config = dict(
    n_head=3,
    n_kv_head=1,
    head_dim=64,
    vocab_size=4096,
    norm_place='pre',
    norm_eps=1e-05,
    beta1=0.95,
    weight_decay=0.014,
    lr_head=0.00874,
    warmup_steps=0,
    decay_fraction=0.767,
    decay_shape='linear',
    batch_tokens=32768,
    doc_mask=True,
)
Each number is 128 + 24 x the weight over its row's rms, rounded and kept within 0 to 255. Layers, rows and columns count from 0. Numbers have three digits each. The size before them is the row's rms in percent of the matrix's.

# o: layer 6 attention output (transposed), 192x192, rms 0.207, rows 62-63,126-127,189-191, columns 64-127
# v: layer 6 attention value, 64x192, rms 0.224, rows 62-63, columns 64-127
# gate: layer 6 MLP gate, 512x192, rms 0.223, rows 0-63, columns 64-127
# up: layer 6 MLP up, 512x192, rms 0.209, rows 0-63, columns 64-127
# down: layer 6 MLP down (transposed), 512x192, rms 0.123, rows 0-62, columns 64-127
o189 102:159142133096161129099204104115115136118123127135128130109151103136133097123100130129149122113177121119096152132153124107135153130153151126097128110108143166157125128117133193176113115124132156
v62 093:122170148132175150093110134098120123132113136149136126174095137116083132116150109171126159110151147126156124116110139131088129183113074145132121125112148099115139167145092134137145126134104174
o62 084:107155138123092155139105120132142106170088126117123125087100144140117112082117159172157129137064083126151106136136150105130107150068112095132138124077164107103105118154108117149136118150125133
o126 100:175120102123140090170163111133126118150164162138119103120185128134128096130094123098156103143137134140136126128099142147146133067164132096118124096138103176151110085130123143090118117119117088
o190 102:108115144122133181129109112137115160110106148124113166162109130148145174113138116128099142135142130122095135127167129109153154120140139168143166124159136156155167110098176117152124152142202077
v63 095:130151153122135073110123087108096147108154131103165114163107103095141144136094098124129177152156114151081121151115149144133159133123131113105146114143106115120128168117129118083111142128154092
o63 110:152112163132091148145115183126118115139136129064170101120163148140113118144129110158143128114104142136119118109139146143109143089123093116152100161115220110140188138176152142133126140171117119
o127 102:128131122103158122098115111123123138169128086162120157129100129129123062100116141105102126145140161138168139115129111132148129128104138092124132128130088153080114144101109122162104103092148154
o191 099:135114108115125137150133137091159111104103125148097162138086124145150139122160087109132107109135105114100129116155100157149086168124133159088131100116100112144092139144152122083180146104110096
gate0 095:096101128164115141133116123175134126126130176147130166124178141093091093086143115165146133106122126116127130129117086112178151112112153147076115098149125144108095154139127136142134166161118144
up0 098:146130139140146112122117160127125153159103139123150154139132154103098115152125155144144158125145123115106102087112098129157135144078132136130107105131099125138125134114142146129185072129148136
down0 095:096175133137119134128153147116132126144120109100110201101102169094090112156103167119149124126139137148146128120168191140124112137152161121166092144142099111103135105118155144116166129100137143
gate1 106:161107102153127175138119130119091117122141116120135112118152108107106135137111139109129119100110188131113143115120136116094180178112117135142138110096166151147139156105086098135125113090131128
up1 111:134080136129134118163107170121115126152143100142136165152115188109111151175171147129171122159121095138116117162149113093092105099144163120131151120093172120141096107123138125090156105166113150
down1 106:127098135108108136131120133110153181100108114137093150122149135129138131154127144097145185144136122131120116119158117145169153143153123150113123123180088161169114093153094104112119084140105093
gate2 078:119133118127141136144128101098091156139127082092099131118125149139121127133128145089126119152088148135173111158134127166130103135146138113098131138129113095139141115122123115184123165135108194
up2 084:161169135123118141180134164105154141138152136170149163138163080123144112148143119168131104137105177139111143104100156142129096125146109108113133118090128133117105086097126094111121102177152135
down2 084:128145102152135148188116134123172144161083135141132131145114114102131082114110094126128094154119127108119163115121110123150137142146102118126080138134183150133095111128079116138146126136136156
gate3 092:110084102099107147153100115161116124098141110097138152100097095130119146092140123121112122136151129142103142143121074109122089135137092105132091178069106156078095153079164101145088115111138125
up3 099:096150145184138142105089158095089132102141106133123093117109146125131127108117126107152143159144152118116142115151108153140097082119130137099113116104151105146126122158137121141165087151132150
down3 091:117082150149099170117116140110131143126132129132133149143101140144136160072121139123103089153171112129167143134105097139143141141114108091158125139103110149118099095124166083122075117135149182
gate4 108:128136123157097115169157094132152187114141132108116112141144145140174120132099137141144107092110149124120127121109183113104130066142093140145154111196129157151165090161097128160137149139127136
up4 113:124111163095184130155121146130121178172167120149136155093106159116104113068150156124120124194143073077075119161100176109084152128105143114109136153126128157147127116127137107135107133107113162
down4 104:133158068163127143140130146129120160126105141096135124130110140129119127141120090089116085105145100103114112103127098161110092156162076127117172142188158148119138076129102129108153116084109109
gate5 100:136116102088146126163112131166209101129142131121146115121112123152169148168098151169148093091143154156138149120139110147163111152145197137165120116122125096107125139090121128089115128143110108
up5 097:145108139141131154105115135126127124132092166131123091103157178081136133164129079144106126148133107116149092144140113145108122129117147138191145139143133114153153084133117082170111143107133102
down5 093:128130113171077120158109177139135119131093172150149149157120122134120145160124159081085118148147173175142169150140126125145114110085112114143145125149101080180098131133147134109087122114159126
gate6 094:124120110068145141063127130121120156102106113110092125151121096124125129130098109118091115129111114148109116127108150101156192122115108156120134115110089169128112118171152115161102121057156127
up6 088:144111134138121138097072153132136151136135126075090109118153128089157100091153137122152116130130134159132150156124176104109128160086127092182133097083176149145101124147157138157152150101115160
down6 092:110124115174132120128156148129148136155152114124132159094168137088102125133127180133116156180114126173176154093104127095126094120120151076114135171159125102123131160097113153115140110168117136
gate7 082:127137168086185104105138140127130141150169100095061163123141129130118121126121125133156125132112136111146077108142097111169105083174139124137131137115106144097145114165117139113100121188102089
up7 080:141109132142102143115100075121117135097129145108135106135155152140154111161132148101094088133125134134103157092083142151148140114106108134130062167117169113156120093087166144075148143088131137
down7 085:137109098086128132127154100110126141107122155141067133114134082111131134132121072148108116104093175119128088091139112182145149090156140135140139116150124151131156160114088116132125132159157135
gate8 110:106142099142118126169121127119073093147134152129112085115102144166110113165095147156127082107159111152110129111112119079182116109098130150149103144150135119134119162125131137151146164136117096
up8 115:170112120087114075109139111172137183162150098117137123115124114112097102093146123126120108138089129119120095135121184142078160130129141098142108137112130130160156144135160108109130133164133098
down8 108:165137133144145123117106124116159138091117080156113176087162108132135113148160113141135117133122131131125101126101108117131135107132176124121098084140141132120164088123175135135089118142158102
gate9 105:072114149115153156106150131134114106093129116101112159112122131092112137080116135130099137133139136137117088126167112107105098169151134144113094126119075132087104100102115104114126142116172121
up9 101:165090159171141126108144114132144139162132167147103104125121132146124139086159122145142130107134133112174113106129145150092127111141135151151130107141177126097104106130122130098116087137136129
down9 101:154130144146166124126109164143157124106142151149122098102078127129142097104126104167117138157168158119169119115160132103092139133135156092135152116072157119139110113107119114121161109166089114
gate10 100:138106151092134120153081134124081161163109117133151119122136151117143149131108133122102142078127108117135106134141162124147121131147149119185106147154139161119173115103093156136143138124137130
up10 102:117108095099069073135128132139104168128141144106149111119138103146136130131119107173148171101132139159154098142167127130111103146109126138153138123112163124119112159122166175104108142128180174
down10 099:121125149156148157097151136148097112126115149102097162119100111059108124102197145058106102112135148128162143141129132141132104114136165186117142150133144079127072126139090101155127131153152094
gate11 092:130145135085096126135158129098157124153144098149108116130149175115111097138104149115068109168134128099094141134116106146096095128142123115168130090096118134124175138131119173132131100135158142
up11 096:129122137144132111112155123146106086101115091131137153142119132145136175134179111117138157120118169147129118140129117108138123156115132180122103149063161108124093105153159144114136121118091152
down11 103:152126071107122093150153163131096121120145162130169141128113126113118180160157111101162147084152133149121125102148109137146134150118099197102086169133096104113094121126157081159102144104169171
gate12 089:114139120162163116100138136146104134142126144157146111131135110154129164129116135086152129119156162127068087123143103141124136180149100080156086121111084098138128120127114120161098097163135157
up12 090:162124151102162100165117110120112173130129164106163101140131136141117125149153156109147100142168116116142133118137097143155145134146117145142104077082130124171136176146148144136115119113070099
down12 089:104134158145152177147132111140159129106107124127121097127109129156126086165138136119161096109126123164151139160119143132187171121081106110167118108125172146097115090178115137136155151127117134
gate13 101:115111147107136116099096110109107119120114121101103133115112147150163164133150129139152151134143101106126114094113166138152127160145124150167130112131159150114128102134140126173116135108144170
up13 095:130117116139136161157157098110147129104127126158105087137168098069162111152140116124173115150093141110157093142154142104109088121130136133134098121125157151080146153108160140107133121107163063
down13 098:105158112151141153114140167126080119112088130167087113176084152129168111095130119108119130180155118155137186122132125132119119132151163138202164101137132127151141114154119126142135148157128138
gate14 102:160101141144134101113132085149081109124105138134104098105148153148135109084118094188116081116135136114147159117106150141138127136127140144145130110171121127111093087136076153099109140144119105
up14 096:109157141146153096132136132114161139156136164090133181119082118107141135143130196151115144144080111165122110127135148101165103098125145123129093092117137147136146124130138164080162149120124139
down14 098:132124175147135121103127163108143127133107163066116135173080117078126104140145141113129165083084162120126103133104127093159125101135144127099135109139143130135192132137166087100138144099119138
gate15 104:086100131093133104148153097109116156140158137098124106144142159111100169100099130148098130103125103110090142126131105105163138112103113112141122122129131150147128092142120142163134148082099207
up15 102:123161151124156140137134154129091142144104113128136177141091121155084154106145103082109129131149143132115166163110117125130147141150134120155153183093135131110108169128121176117152145134106156
down15 098:119175129139106160130160129103165129159116156080124144123113114105116130091120148113151099161143173102121099116103131127140136125123085116149124161093148107128162180098086113130197142117078135
gate16 110:156109109164138154166148140094143148129133117102117141122139147107085146125179135140126142159077127104149113131152125159134135125138083145108143159092078148154137097138131119128153148093156143
up16 111:152132131117126149130128142128140133133150120154165111155106150099120133097154090125146147098128137153122152141118121104145110155087154122134117124141138155141103179185150125112126136121118141
down16 101:141087147151115166143110152133139092165125140119111140140154107123176127123067183101140129121100084100147159113122128113101133191115123170092099125110110063143103164136119133107122124186135145
gate17 087:113133112145151116144117104088080127147131125118136134153155152118109118093107153167142145116103139134143132117132111115134099131137172084155134109092107169110133097107139172136101113128136167
up17 090:146084131094138111098137134147147074145135125122133111055145148118122103175113136131110113155149153134174117133135095116128150158154117126123097175129137137125103149137130125136124114110092107
down17 088:132074105106125135161119122152109145128164140119130114104131136130113134148102099111074159159143105096122089166091117099131149134122139148108148132116141092141132184125108152148124133141133142
gate18 081:115134117126140138119097102117097166102072153122147141130114118146115096147166124108082114147154127152099125113122127179102166104127163119134148123079108133116111137100146083103121131134102135
up18 083:125177129116127119176130102157117148167133161101133085154095118148108125139099109116138129119133126143084141129137133127120150112130130189135090163137108133091143149130116124140110107128109114
down18 090:161140122115120119132057147137112140126161134098124099125151135144159155127144135122121111141131116134098148141165170187127123107136129158111159121086128107114085135130070134121171117099146136
gate19 100:147097048111123150112112131155114151144139128132119133082144095141144139123107093116128130164131123122158117131082097039113138166126190094125132147137093137111129155079137160092129147110162122
up19 101:100141133129114138132138139135103142126118144142132145110151133132120109132126144175132120132170102098084123145130121110158149148114133110152130111117128161120137126132135115097142148112101133
down19 097:085127105102169124138173141113119108090135127179102146129119098098159140141135119181145140141102144126131118115161113137118127095141157186110144108138113135113136164108164153132142166096140111
gate20 108:122177127154130171128127114103142094129119145087170136128128190115147117118130099122114115084101163094108109086140132137099114093119120124097150113115120103094087082101147148145098154109151135
up20 107:134127121122116165136117127090097122108148152104115104143167143137112132127145120115192120153099102131117149107146104098128112105110101149141121150104130124093102175113127118172141121131105129
down20 115:124159110140139185115147111106094142135090100123107173105141144080118147156133122130199120153125120076123139144143119101134136138130124114171142124126150111084122114141135113156158164120153149
gate21 101:126121113163116179137078130149072145128108143127109111108174129131117141114146129133132108156108162128150164139131158136154139144101136103104110098077092156125120104134136154160128138125126100
up21 099:141128125153123119146170172111135165085124108144095109113150138131154163125150181102117137155114122115130138142133136092091119147110176080153111111102106095120155104088169164163124147151131107
down21 099:173137175132130144129087106158111118177127146097120123139130135160112135119133130141158150185119100113155154132168153129108118130120155115129119133144114134137151143175134168082124107150147133
gate22 094:138139130109106125114143126120114138131096113162118116100166152140114140123148123171134129161154107112126138105152089154132078118123087095114121130132120107132127103102127129121128108111159121
up22 104:117143127175168153085128068112125145131149125143138120139093105129166139118144109143147118084060164155128085162150112140133109069125133166108149176122144114163133121130116132116095137118115087
down22 092:177118123135109145150109146140147098112124092131120160107139130116115140150130142134141111150136148093117165106123118101122062104188117141150141093092073111112118116059105126143144121153105153
gate23 108:103163098093138109154133124117077140143114148143167147174171129135080118095133140158087152086184090119073138114150162101126123136095099135124138122121107136138156095125142150124128179066142116
up23 103:142099135139117117156103146114125066158129133149096142152101093157126147117146170134148169126144193163127126126095137131108167145173141128125128106147143110112137127091141114106110083115174157
down23 100:101097134122137162129120135095126092093096119097089140117114105105095122149151137158184106109118143098158103146095092129159154099158152104126117113141149092121140115129136112157161098153135114
gate24 071:109146154135124129093112113101104084137138128119161092163152122140150121121113139131152135075121171095135089126072112161146107128130148133121091147148131136118107159098138151094100150164176122
up24 072:136088124112139140166135112134163136105106116110084163121098120143161124122175130134144156160138115166071121155139115110109150117170129163152100081117112145105152145109135128141137131102108126
down24 079:162081151128142108128171150106131099125164130160124109111132107124139137097139149135160161146140117111172136108100168114109190169098135113108125131120100092145132124113111138149129144126157156
gate25 103:138129114138146127109188143109161117090129119108143134151103115119124144176104104147109153150110094071101121114106117113153126095131177150175136127148100079120128145101115103158187135126147156
up25 105:119120181165160160128116110115158160172124170106156124114103049114141121117119143102161124129118127136094138131097143120130131112092142140099138111151131151160147142135129114161105111108122126
down25 097:141164125082140127125094113137163114090102158174128089104118096110126141116090114136132088140128098117146119120101162131073138134104136139152101118157108160125158138143120161157101126161128076
gate26 102:111135146141102127146095138123142159126098119105099107133167132150100154085196123127145117115146135102120144094140114131155103123114091142145169163104151119102122129147122154144112107155167137
up26 100:150131172103117129143099168105139150124097172116123114174111133136130130129205123121127126154142136135102120111125146176138093125116119089133154127143167166156122112137126121132137146121140139
down26 097:145124152078115102152130078147137117149136117139117143087116157107117090119077112099157143101109119129116130096121123140134105149175123136091079105118081145148111133152144139143170106105082121
gate27 101:162174115133143131143131104111139149142165135105158165099138142082141175123132075127172099124150130123119076095106156106158133087129107114121122149122152125140158108155134159139124145152127115
up27 099:123129133106171125144125150155145110107093135174100091139180073145122112112121150112150188144094150120132148146095092124127129159119103129098106107116130109135092133097129142118161117120122158
down27 109:093161114109165135143131135123118089145143118147160148133127124168139106099156128120124125137098154145163133110089116148104113137136115121143136088122137129146125150128137130119132131106122116
gate28 109:095125109138099103151147097133147119122113120169159141123131135161142160146168120095155121126144162100078152116086153090139117134131129109117132109165103123102101147139128123149114128125150117
up28 112:083126142102151110135164125117155101148129165106129176135138127099122157109098139166151080162132142154133144133093124137116126188142165146136133121150081158119167112122139111088166125139139142
down28 108:145166036145138103123125099097099109142116121181140122143080138159168123114123180136129136128108108140131147152115093126132157128125121135116153135167088119116132097080125122147123140060120128
gate29 102:141125138097131111092153119137100134133133099131122094101163172145123137148118134152107171144132145101145141084083172116112154128137117135126118182114123124150106118129129099102155137121095096
up29 102:149178097096129105183156105108124137101134164180119165130113141148131084134105130099113108111101107144143135143143132121119128154132088133164164141150123133091147160128149145140132113144118185
down29 099:110096144147138115087092142122133131131144106105142118134114083073141154124159135145149121120128132151117117121146167176142123150117127094140148137107174138137159113121118150141106085145138108
gate30 089:078104146113179123155111124134121102142159120122072125076119174131097092092144099127131080128150085145133132174175116123079164161111142122112119117111153138131157098095102086169144143139103108
up30 085:142123136149129145093101139132126101103116135144115117155169134146136140122184148145170120157133133127143097102118149160183103129100141137152151118123118125111151134202143163080119102111129163
down30 095:148143131155140164106096108115173123125116127131133149161136136112121126134142109151143173114129111082142142107131131114129137125124133118126121120099097144166172125133132097104123134121152073
gate31 092:160141113133107107149119081118129141146124075104110117141146126132116127104108112145120113118120112139123108140162146159121146093107136120141148112140125134149156139128098168146136141102152123
up31 092:189143133120122124137129080166134145092135150124083103103117124151127109103136115112142125150140186139154125128153126117095122103148143119106155159091115095099124091100102153105110116146094186
down31 096:157108120114107105117104184135115147126131136108084123148165132158086177093137119126117166150108148142100145112130120134138147137120147099150091116097111105111158141115172130151091139106120091
gate32 105:117096112132129130146116091099140120130097120149131121155080168138172148085102159091115143119134135143134132149124118106090130123104117149165123118149105065133178131095150112171142127121107121
up32 103:092138110147107100152147137138128140115160111147110157098139136083101091150153113130101121156179128117144131149167120095131140144109114121146122121110138132125102127116120079159144163100130133
down32 103:120108139125132111125139114136135105106116113109098154119106148118155090096170194129137108115135132058114164147106145120178102116165100143078107105186141096140109150171161105158098146115130150
gate33 099:118102179107157118094129144086144114148121091094137148117107106110084121074143100112149120102112145077138120138120085129102070127123144132164153139094145114129123127159124096133149135100118077
up33 113:103140133146143099140132149105091150136120133125118123113164115102173118139198085065161125128086093132116104110131151132124119099133106126131122147136144108128157103109132145148128106131133156
down33 105:112130133167112126147131102120105130158155115134126123159149132153122098112143115104124128132126129081157123145143136106150116101121143116165085122154086083127111146089084196088136134163116075
gate34 102:123084111116142144137107122088123113111135088115136131177127131142073145133157134130087176115117115118104147134127073099141165152146072126119111111126091147132156120134141091125129136120113140
up34 102:090068092146137124079124120174113132131112129079120107108122116128131133125135116134137127147156136134134153144107144124104123149199158089173086160101159103083185144126157116131147121105101123
down34 104:119100099086106139131118104120145092126099137085164117105137109143183081090114159128095132111147105127111153132102139160115174157105106145139141159130135122156165151171086128141103115104157139
gate35 089:167097125139122105126146103140152110093133106124107107167173132108153119088094136136135160123125144113138142123138101091131153117166127103136103144152122137130081095157122133097131164175112119
up35 086:120132137168121117124116110116094101119096132147107150104158127128129087118158097079136076155146083127144090110169078110114128118113161105130143171112150122167091169117137138150122130140156148
down35 089:106171112139116161102090154181101122157101146162145127079155139120162080136110113117103115153124140118117139105117125138137121090100149119101152144103159139152129125091113104136131096125155147
gate36 093:087136133097155108170116063098109116154142099123142132169119156092138156130088162163114093162181095106168147121113159111123159125162120117118142145095104087124147116118122113110131087113096135
up36 082:127128108126116165124133168126070122117120151159144104137162071138135127142167076097131127125103132127101110078098109124119107157093101121113149134130106181150121164134111164148124170120153123
down36 095:122144105120154138139148104109113063148173140176078111157092100136076073115164111090127178089153145136133120130121106143152160098129131112122117102177132177131151141160101119196118133145142157
gate37 106:126118134100155150121107142110084151144158122072117072133146097062108142123153127123126110105131095124177115121115149141089173164165141098161082109113126123120158107162092139173106131113138101
up37 106:132132129106112117125127134141128132130177113158155096130145103148147106118146169062141137151139139175142136126115162124095129148140080084092153114116095108125151128116127114110175137126143148
down37 104:113141151119149130105149123121152135132116141139110161073132115169129136138102106168118167118143117140153122136152103118142114142121177111100131121085108132174144138117117136123186142102110143
gate38 105:159106147147153126163122110105150084141110157149127118147121125085131159109083102166089131120120116081150076115113105130124097130084130136099143123092079155143117110118143127117140083089121134
up38 100:092148128131114142093133077146130114114146142129086114102133113111148104155133147063156136154102116090097148103120098116189144119160103127184094138151117119079103138114106137103115154092147128
down38 112:124133096113118136126132085130126107129144113132109136107157127152112099134141138081128112159133092090191151099114092133185179139185117130163118124157089104143122152134131100141105120103130129
gate39 102:109135150107125126105129098143093101121165137129104095123105141143101143162103133161109118136122164132129143154147111131130110128163168139123119143131156101105072106078089082141176120164117154
up39 100:161099113176104132114112145103142142130155154092150147113145139170156132094148130150110130117153154128090137121135124124135116131112130111133131165173113149134153119122153129124150122086145074
down39 102:115130106115129127152166123133136150119131131121139165089083129130117122172106128085128169155133149128125145126137152145104112085125140084164097122163121140135149124102093103145107145117145114
gate40 095:148123136118120146184154101097125049131125166111140106092118158108137087103143166162158147115137096102110136104147115105136120141122117108162089094121083097107134108137154143137144126118098141
up40 089:086131176120105105115162132118084121139160156120147162157126153124138089156124087137104146176121149106142142128168116143090152146172127154132129098129108132123144120136127177125146141114186167
down40 090:117134132093156185125128144146126094165122155135130119115126139127115107124074151089129118102158112178147117118132148137138149101142130129158130134160065093157165100162138159104120112118148147
gate41 103:111109098120113117123161148102118147134122181122167088177140149132115107121162130165118150169121126114074138113140130125143107089093125094131126177119082117147115133158139141159169113139123171
up41 109:146149100091081167179133138108128192110143156110139154156109128109092130170085153100126128124108119134115142122151136106125098127088150149162136078126135140093119125127163121160128128159131123
down41 105:141141143108130120125068114135131147138137136111116140128160123132180115129137082163167133087117122107090114117141119081149199096118139099143171118152138136161136150121147131147151173110107162
gate42 100:110156106109148139109121100104127079097131117170115140156116149098145138132103135126080091060125100113127150103111141130097137115128156105174120142176109090108176107121099156069109120174119097
up42 107:121116136165116135118131130104112154130153167162120126101116074135156109131076105153131134128081137100160134134135126140115120098160120147152097106128110105099140156125135151114101157172128140
down42 105:118121136099071131118128112133109159099156128100068174125174120109177105140145060099137148118147130125128097111134118119155152116123084135160123115126179143123108190132116097159132147125130113
gate43 100:146116137095177135098189140132135156149117115128116117160114134109148139151119159143157160081172116146101097175167119132105133131143108104153161118144128110120129086131145201152142102131130124
up43 096:130100115139119092117117119111111127118126130133161138105152089115115121135125090122154171101056117109108110114139135104131138155112141141134083080061134131158151114154116145131169122146107097
down43 104:160137117130113131129122105111112121154118143157095163120124104106080142135127106125153179120128110110083103169109119106148117124102106086100138131126101124138122159146121114152107170125167095
gate44 092:089118109144151118089102093130129174140102109130162107098143111074142159147112173133109157125116135169140118171159088130106149150104140139133121133129123121138138131113102119121161157163142156
up44 100:158107140122098149121151163164128150111132130128108160164092133115085127109121118115126118079149088122106102160110114156118133123174129125171119117139062159089111157151138140147114107151121127
down44 103:173134104149083136138105126119092070116092147129189113129083130153137165119094138123157115111118140130133132159186082147148135100093128156142119126128118128122143136150092119134147146140107110
gate45 108:138114081133137126120135135112129162125159135124138121107107142139135115132137085104154183107120156090081146083135127071186133134141161086182134140126133126123115109121072135118141129144141139
up45 116:104098112189072123088091118144146140124155126164108152110129127118131145133084105133147133143151142122133131129151132116135142135137113136125125108137177144140108109115135140156140123143126146
down45 105:160127143106110155136092130146121137126104115160134124129150136080148117114154136132129103142116119133132142111087125086133154102162106131100133107106149128127109147142135141157139080115147130
gate46 120:143110157146130137147178155155123143122121184118137103125085135160091149133175133139140116130145147123104152130120106110174108115126118128131110130174139128105100164116182123134107126128102143
up46 113:122134127137168115121134113144146170123077123107126073122182096078139162185132179141136123102121098151128141124182125148212124128140129122143126084081102153159086097059142137127143155095125150
down46 111:113149118107132095156122116134115107130109142125114200150139144138153129116111116106108154101109134108112168122149137113103133164137120153160123179126156120146135121124131096116149116123157088
gate47 109:083119095137126134143148104168097120127137133115111124113123170118150158107125103140129164101116105142071159120177168121121113088152179115150111139143078119099078115104110165139120130111113100
up47 111:118156140135132106146100176153149118166116126110129120109069163154143159112156147137154109095165106130111104138164132161132152162109180119153095141132122086169153152091115149147111154127076164
down47 109:128146173157130117178120148124113157111129132140125106129111119134132148119124171154114141156138125132132097119152132138117123172124186164116159094135154157168138165122121161134177092122099117
gate48 110:068092112083094136128111111171075074124122161149135116131088107121092121155144103106100164182122141123118105105092129101140153088118147107103106115093135133077140150095117169176149122164118115
up48 093:100150127096136130067101123112132144143123148131106115087146142086144132136136097130125131125123115107104131140114112150106135190105153139112109109102090150133142148172140106118119169099131116
down48 107:105099116077127086102120118145107110142152117092156101113111167130143117145158067140120122108137116121099104119137096139111103123122127129109108093119112122118190099118119119163136135091149112
gate49 090:138153083142136145136169107116073114094118094148166126097156073137143073130128130121164153078142109153131106135136144103157148136139069147117096161129093140116144141149118135146123179126157093
up49 090:121097170134140114135126135133100140099175173085101136137137143126116101109120086133129129131103135151165153102133120159160129104164192098122143099168136128131132099119124125082127101191157160
down49 090:118160147119124136164068149179158126132121104125126115152139137110120099164140115143077120114108116157114113068154116141107131127138135132121144139136159168113128144110136140157123154131114128
gate50 098:121076140154146090126098106108096133120151114129116113150101124123108113124131151146096181138114162106109089142165086063107118169146138142161144123145102107099097131094133121105154139124136120
up50 094:155102133123100118138128118140153127130148111133114143133053156117114154140160145147127180107186110128140124061139144123088115146103138160144156129117073143133126170111140090117111150165093104
down50 096:135144168120116132170099092163098132165118130150122131146129107131094143133115133127155164103138140148129104117157112131083099158123102130160115156133117120140115134133107119128086158132151104
gate51 112:138141119087153135137134125118104112175122130071127149111111132088128110103147135146164177110103152105140138144134125103154137106145142122087093107083116149123111137136103140131134122139122133
up51 105:136131134163142098135170128144156109114105097114137140143132157129121109106111155151135135108108156132126143131124135137131127153181107126144119131136094110097135161095137115096119157172097106
down51 096:133162116111135146106081077136119145131168129121142117108127106143170128170159090124140117120092140114124095111137117124103115100141128103124134105107145149125129131110127109161130129177104144
gate52 097:129127153142123116112148107123106082110143133120104099151164115124125127105168143139124104150115155144131137148099130128126132141167136120086095136088136157156121115122086138147153073137112146
up52 107:164145131101126104161117119107093105115106141112127119120103100101142114145128166162104103115093152148131133154110141139192170137118136129128090132191134124144099155134139158144128122142087169
down52 104:124098135086143151148135131115105180102090154150104080148127089140131161118152137109118110137189153136145119135147104106139120112127113148116138145123123112147112151143110144111105111133118120
gate53 101:092113097138100150174132121118125138132134182140111150139166149150091120095174111080148089114105143116160139117117093138141117106119176145138137160128135121108142134141130095156156131119162120
up53 104:153092162158150094111096133141106115130131128100111121102141083113132115157113120168127169157093155170166143122118144131131129159131137118169123177100124142131160139125080097163130151136166124
down53 102:092137098120110135128133130110187102106107131120135121157162162101092137080125103125128128148123138148095089128133104161113120144109125131104127136152146128110127102162131107138105116076136128
gate54 108:140112126117104163072142108125139131125142127119169147126132129135130134127088183162137111090148102136160159097057121133132111153113118123155110140103110158138109117145158111120148135141145086
up54 106:115114139130155122115145153139120126127187123166104149143117101149120126120154118146150170126129157134063104129141090108137124095132140117118177154097110080161164123154107159103139136182134143
down54 114:104120120140126117124124132112130131124124141082156137135151129102107143055119104156127091199112122103138089128124114097098177120136129139114130086105139090100177125145092120090111165126126137
gate55 105:117159103166131156129144137144102180147146098112087160132110140178104140103126108139140138098108119125133100098158147130165120079170082163106119175143116146108131102144131176116138119098118133
up55 105:147173143114172101171153093114133123142139123166140136148105097156087143120102121087138100132122085170152143130112095168173169096141065110137150117137129164127168115138128125162147109126095134
down55 110:108152143127116119122115117129109176127116155151124104089106093128140136104086128121145132126173114135110105137177140124129123089119101152144125084143110149133124094088109120127104145159101117
gate56 085:075115123083123148164193121100105148112099152099100133124148124157125106139159092141098145088143125122103141142134176108184102121173135101116124167125184115176101146147135103136122142097139118
up56 089:116098113108136109149163120138155109128178083129138083111101122125128132149114119149122158152154114145121138145113152103128151120136125106084137132131108126112155142118128093159121105141095108
down56 089:168169151131132131115143174107155076097146067143177111094119127190118155118146154154164121110148107114143132149140120110148137083135092144149141153116088148121178125144161132135115119127119163
gate57 070:156143108084143154157139141139093099135168152130109165071144141098114105126139111113133106075166111129146117131126163164145136132130141138133131105148134146108149144139150138127100140105082106
up57 079:131162162128069140115134100134145150139072120101141135157057128103131137100139133117119136146151106107179134120170118123143148150083148141152124104148114130146131104155155155117120109132136140
down57 079:098170118111142124112142099150146144128102113160116135090140135084111135127102124128157183098148126129161122116154098136101082148154095169130104139120093132085126118123144141160120142145133161
gate58 111:158124156143084137149128091132092093094104114090092097144133178119135114127134117143091100147080140150150115123100067147110117122127109129110173119151140110144108168106177097123149155124136130
up58 104:136133126125156180129153143123160142122105157151141109099106125133140142078127123124151168099179137116115121162077139121121142114114087155129126117137154134169139133171120117132148141142139106
down58 109:139131120116132136120172156101156128142139112134146134149153145179096111130158132123182137116112151164093065118091160135116133103104109128155169148161218110117131115131147138150134162154100123
gate59 077:156158111124156146129139103156163140161134119163149116178143099121159110114086166126141135113077124143123146121083191109149127106179154111099139119135149160115112094121122141075120150142115092
up59 074:111145136061098142184132122143151085148182180126131142163122115127134101134110119124142119168111122105124070093125118163137136129098162141105108100094152157161111125150132126117152124148095164
down59 071:130124139089140095144127125124133127103168153143129117156124156133143131110125110093098114178138129131139139154166178128105131130140104128113128096156169146141119176130091150096151151116132110
gate60 107:113148114104137136145136147067105112131138148102096131108143139108131135145153111133131124161198117073176172112108118144118137113133144076091080098095116114155090111131105101083166144129136098
up60 108:109146141143086183106111131153116127125101101111145128088124103123167147151129111148126145130071110168095154102176138150126101074132095076147152121112120106134116077074160113128146111113141157
down60 098:112177146119113139169109086123125088152138150113123173153121123126091140106184118116111115103088109147107165122132103119124108152151127086100101133104142136115152127106122107163126123115105160
gate61 096:056136117072099127118119147128148120136091162118139099142126119111137147081163114164187124127144096102137142132099079144127111149129124150149087092125161109116099133124152140128170131124144128
up61 099:105116124126152134105101135156140137159138166119091096155156135146108137165083162117133144089115137167145115106114133152095096130147149120148109140114118123116146105125100132154144105131134143
down61 099:163090164129109130105131158137148147115095148138130077148151117155119140137147155135109123108111109138133094110116108149122088143109147112130145173107149092119133140135064147147182154134166090
gate62 097:115100135126124104094141134105112156135128122137161127104162116101101131150129123082132090124112083109115150151156112120144160139116095132147105136113111132132114165116051102096111147108099135
up62 101:155171119190106170179159093139105116169144127131148127149092177129130131148110164133176094119111113124072127176076146104111139093140108128155102103157113111114144142112148143156132156122093136
down62 100:107119090149149116104133169133155107131137150142174142131140143143126123124121152120106118129139123151074120144070101142110136166119172130154143112127111176145098153141145163152157118151146142
gate63 091:111145089119165169155104159110104112160121111158138169101118135128156155092128147148100142115150133123106134102110112140124109098143097161116127159105180148166126117147126106136092155085122136
up63 098:154130129113100134124149142143147093149117160128130103089145102114098133138126149140156166116116164103150117084111109114105184163170139134145147105096148137120139109131141131161148139146131135